config.yaml
num_hidden_layers: 15
hidden_size: 96
num_attention_heads: 3
num_key_value_heads: 3
head_dim: 32
intermediate_size: 768
vocab_size: 8192
hidden_act: "tanh_gelu"
norm: "layernorm"
norm_place: "pre"
norm_eps: 1e-05
positions: "learned"
qk_norm: true
attn_scale: 0.177
bias: "none"
tie_word_embeddings: false
parallel_block: false
init: "normal"
init_std_qkv: 0.051
init_std_o: 0.0093
init_std_up: 0.051
init_std_down: 0.0093
optimizer: "soap_variant"
learning_rate: 0.013
lr_mult_qkv: 0.5
lr_mult_up: 1.19
beta1: 0.95
beta2: 0.99
lr_head: 0.0116
max_grad_norm: 0.5
warmup_steps: 117
schedule: "cos"
final_lr_fraction: 0.1
batch_tokens: 65536
max_seq_len: 1024
doc_mask: false
train_tokens: 237800000
max_steps: 3629
dataset: "wikipedia_en"
Each number is 500 + 50 x the weight over its row's rms, rounded and kept within 0 to 999. Layers, rows and columns count from 0. Numbers have three digits each. The size before them is the row's rms in percent of the matrix's.

# layer 3 MLP down, 96x768, rms 0.277, rows 0-95, columns 288-335
100:565508375464476523435559484513427535513376563518540553578475317444554514496499514479498546512472565494466509576456514542495513605504515483524530
112:458468449473479520478521449563478547561468557545523485467486487562485448443434533453480585490493506552578555519543475464604484570412512483543582
091:592438512491594488472523455447493592451473480552452352510473584499538528453478404416460525402558457602587485477540572483456488430522472627509533
106:512524526432472503526491575571417423509466494584464555558410489422501461444516597481608499549417509434455585622480458514526436402470490484401575
108:541522531450422432447498498543574506495528459486444559494409484455508368482478601422482454552453440454467432447579506521488521588480527522515554
097:488582548517505487550594540527486514509580469538505503472491577496524555502536545462439473432531500553500481568509499514540564506523427450528484
090:533514471434608503481518526406544522429553534424563573420466541477538656456500534541582442499541507507463475425477557498523499423412435532555455
103:435460496452440476468520455540485513529653479473515466561469453473559602430527589461506563493413465442522491593555507465545472413472492509474483
096:479563473529530553559546387487502428391527537487443505506499551464455558495585609431465411410544474477452435563519492526601411478509479466538558
092:558534568498564589465482511542532505484465479487448478614476435604489579535543519505554497394491468502521439452437569492511489542507440392536506
106:523536497599517538472494500526417459539581506589518538490537556445502303533495474466440347508521545559424456492476416513492483527452530517454537
093:445505554551438567515503425371560436432621508513486524561488521493503488541537472423519526490532441528493412580404544479531409448492498456474517
095:498494534564468531522541480573459520541437456523587569524475470530480616514500497468456547455474596586540431582503493515567444606561497412490487
097:492473469480433497474521432454531553594578470449506563528563540595457585585617401536450484414506421460460485494482621470474519599518501431530468
098:465444488617578547483479466567496605505533475578587495600392469559466513497486438557466474502522485487376411579517504545483532494533504451558463
102:465473513428571487592400493516446499467495512507497488540497390445504443477525467514522413368505529442485492516508559409555428535518425473543521
102:540512443553465555562538512448523516535618459454421533580499568483453528441570469463549562462476550446544554493515487471432587381509448406497508
095:413562507457509386514502532557443368488483467436521522463391466450508522443440498547498500505512484500443488651376535525445447507470548565541439
097:491530558432657461488559461614403500448575539477501609547447490532435504416480490469469540464513557572493526543437503620533531506500538478591515
096:469503532519452488521519508452498507553491556468451446529497471502399401598471536528574564523438523456499511365514481472583504539407527558510488
100:475463504505442538478467491497498459556606442495511496600497526490435450466461485519413560515523472500513448590464476478544515443507456515552556
107:468448429559559405547530493457472509466529467414530598506616584465506472505605479463519445541428591550558489450545446480441554552486514584536488
098:517533543624548567611502551487530558488528560483468555514571391446460475600454516498507469479559526581604492481505508529516535468553548462449548
097:439504528423473527601511494559552527524363522492467542546476519461484405475599540475423497529413554503501620506659519507558539506587534587531520
098:573468466431516472538489525495553435546379507501553439443516395595547504551500589509515521494510651579494455509522467490552570514510479477480599
102:577519511490590498608555587433471493535480487530583530538553454580505629502453517526484558526415434523458419523502516523456539458475539405482543
095:545535561540429499449484500513546563524415530487561494503397511448492450547522565457457534475459508551481520410514454560529532459551541542530381
103:506496455440483445467504466386595489388431534493525483483533544536472494535527513513431495500487532402538497458519440552587481518496506573575514
092:469438522415456358463531439596518474468448503481461521488471453554567501624419497566435451499519567529423485518455532537630552534481448482453436
095:431515454539612407576448498454534458438603514486524440457500495543538501486502471520485529343545485530579483579550549482585512453611459524567496
098:466509507563539553470503487459545589459465485502445529582541514578558518459609486471528509552449470488487462514438478478522609513575524457508480
095:568484546489417547595483482482477540527423453563495546545406430549505597491558477395413472419492446471483512595569525570494470450432407424528464
102:497460483487438447423502523405449530510374482462400515513579560588469454433401537454542525498512541458536505515526531483504541452458449492475448
102:411531518565487429516533535499451425497457474479465551487537423501511620543640558389570559610554476561512510461455507460563455562463512462500475
104:438501448506582460458499509561514415540450509469404478502469488430481605563537597558508507550470540425518441533519491528512488495502479508593503
098:500495511501547459416594471499521496546594504477416454511554512574502499495616485480536441451498436510493409473532495567422542501416457534511563
096:527532539433561461545530492568441371529536457435507563560481522491461497573395489521455559486483526606506428515478476482567465517505438465365539
101:505602515445591490456434497535464440458536533451565414404470456503572481422528538500519564454491525530484578480400516491498519487527481576468553
105:438458532567567489452492555451424452533511475493533501487522500461513531497428497484457544454511503490556521603572510454514477471460503530444479
101:535587531502523538508544507488460483526625475539444511594456591462476520499524439509562556487522476503494569474536557514628475549474542459480511
100:577447502497534469507472558586527509548390488528493422505515524501471474490524536525529566477540620456490504531424446525535500443582470429452502
104:514474520440640455512509485515509500429478507437484545483500494457489405540422471540467542508517551551445480475551424513584518464577468522468528
100:462511533442563531582462495377440495422525491529624505502449400435471447444388458398510517491587505491491454476535559502587495408466483495489484
098:422450540611448506454432535506530466562459506481481582482573533580501414579521553545588513564442564343572491473458474461485474538495449416553309
103:528521533533478465543551429553569427494472476489450616506428614510503368596554496428503470504525508552463396395528519455501489463571584460494584
093:564479473494521481474525489470506468556424431400476444500508587588579452525466556494500525404485535433471532491575528506426585552434438446471512
101:506509463588499485489442486562478514532391485503400518503490356455425382522526534462490544492501535490575509506575495462495512446522460449511451
103:571589470568494586509465500519517526540598590479528475505580615505556489539503488541580488555453487573441459553572467533567576466471519516406479
102:508517519484512463523414554446583455525467545421479492492497511562543578519523509500516452513450563437603522523514443481566395535557549575439460
107:421580566462535541508536492505502532437455497439441446510501467507444525398536493563510471634508469586394496506442458480483564447426497604462473
093:386462575502425481498463613530452492434571522528584500487526483457455577391453430504521600530453501512583486520471467585572451512577536474555374
100:519441457495475493563558520468399488394492465528524460621406529499531457457419576442449442491553604541456488529482473559504592506462464532451455
098:557594437500522536538540526439511463407610487559424513508545570449470483561621548474405371450543520577457443503521511446528454504532547556540480
102:450620462498530489413514492511500517593632516462611472475478463518523552529488554448466499439504504555439529482558494489467596468509577575507441
101:425482531363588454461479490504482475555441517502586454513429481435493597480382453491518537440462451433509538450507413485434445408478443634457459
102:509447520502488520540450456344583517518487479508428454533439601592495520543557615410562468531593522433468465514501532469632404524500468471582511
100:456520486399486580488388529527634552514366517518470565501422483456516576504485505451471370580596522493552538578459456458420492511475549495502470
098:509473475542495497533456533549513506479576500469537423506469380496523525559559414577446490485454511538569556417555484463448495566553432490511459
101:556487514413482519493571443574539412578556500540467482570570515518487527462543548519445495513543546525476484499421513495513628495513568439468548
114:472558467505494491540672472508467487560684494521505419512564528464478604519511475570546519453539480530522498490474519494494473457458484450501546
100:517552441507582480543463483491495509377544436543514493453445536470468368505476459571492458554542548539486496427512550468475490475574503498472524
109:579563498494489470522458464539468546475523508502481527409393521481509589487543470583500463401491491486530514522518513416523472524564510566571552
102:527495467521505552484433511487542465468435520457482471505469526509482411510515500537505385504578498609446529399483461449521580511453413569531587
111:396525470489457447475534447509503485528526490530486461504513405562509570527501568584608535472412529486500500545516593519449526523481487557530530
112:513456569565466429472559418480566437585554503486516465498465625537538403449460442525520541522509516486511458393581479455444534422438445498479491
095:514439401519477545494507483453511575391489489463459507502496492548426649448556554499482560463566548531502492447504487450562525504499583495447416
105:483526513554456516484531487520517442486414451576622427554517496523538527498417544485556509546410567497492547555589554480555517490513445490485449
103:343498465514459370467598520499568503528561416455511436543530433511511568521542420468481433439513424494502442453578528481502472550528551446549504
103:673454462498503488499474534398456483437454477584522530438539560454510509500561526486548553411528582474514476518487622522477571457521550472541528
100:542479551528513494588377488454594449516431523598458505477428414450536512410461443544487496568513524441483579465388459455544571491597533535467624
102:468514522487551417482508512542519573529468483480497472494423461523482402599455467426388519436503500451534536458522491441468452494497444453489608
102:434533466515542571574483494541558483420533515489472518485491492442522475517620511543466448452573570522554459391461556498569456579549425505516497
095:458482456486480567511455441585497442523450523473456518459455536450518574600490532492480370511483508407492499550505545538580471520438517472511408
104:562441530507534441491474508496533510571571497477529550532586490540539594546496526542472508425554480389532486576518495475557473455493504414530526
101:550459554479656567514435451554606525538489510507562470536538583486489489466575562432491512605537449476566459509480442471527576486544420518490506
094:573531502575537446534567523583481477521481525560465527407635521527524482485543389560573559482518457529501498379543458497491521523518529524467479
095:460548599481493463511489564551493495545385505502556534515488580478532474437534567585518468487534465562448571533612486564455476512535497488465544
099:539555479549515493408379515462481508464463546514493464466483477510533459611512579460496451472425466531502568520494487491455526571482498576497570
092:479524451701533607410575467478544524474549545530482463544569487517441486530533504523440465549540538473477426508473442501508439507530507438426476
093:516426414468514557505517490437556486519432445540450423452556537519489546465406477555526447474493526474593407451517470507465517490512501504456501
092:479509497461404523453528524513483430501491539609513452515539578455405439507534467570578553403486505459415454487570483516610500586548507464541418
100:416507505580559522442623515472540379502532442422541536523573626535415444475408465486551576452509518523503445502535492505556570445439431510487439
099:532511504524566530468480464341550516365426516555452554474573463425515484482519485527485603588475489419503514513495494488444476535572454495567494
100:528510426516515479500529494551471410499487394512524506536528527492512478493557491443507499500441593542491520515407477522458473478509497520412531
100:498536490448448591486499545499462537538381550568657670538459403543459536473528533453480471447499487487566499520543600412375561454543448608469581
107:441556447564441621448485490530596548394596459479583489504517524499532572519557538524438611565550533515538444538473511510503549487601520477472466
099:462525507470503488501504453507544476479522442467595412526515438533417509535485428493568596404549539472561405512553547516471569516459452509479513
105:477509506469492595541468466478517469601400475609447505493437406500504541504581570518515523515547612544447463518496485588480563483521459449515413
092:433540513535572516528399530463489505486435520528507495563463488478479492569533568424532405492423476482537533607503503521503421542446580535356504
098:389518499524508622505480528497496459428515460552606571476512491475509480449550467477479497518490518568483516523535532489500524465493461503522468
096:410475538507540464534527544454428489473561497585484548577573377510455476450425516519428491568450545449508467539470475469486457473431496516474494
099:518550425478626525523467455483485537485481474493455516477475493415466383476474523512472417488533414607506510542523443567450475455482497528547523
095:470547560506590508546572521541479452488511469500450456522400480483502489534458518457431483478501548564445462441568531575538527514503471494525495
101:538494535431401600500560470435593402517343467580539578446570587536458540559568425502490446560435566475492527459472427532491395494472510505513422
097:426519496514492493604489458580432558488385514480406523496428492541474346499581505526448418580427579516483595553541470415449471566447502571594366
102:415503613483500568459421450588517409600449510530573434483510437543409597532475471497494519533526478529512568525510492572496562421393442494432510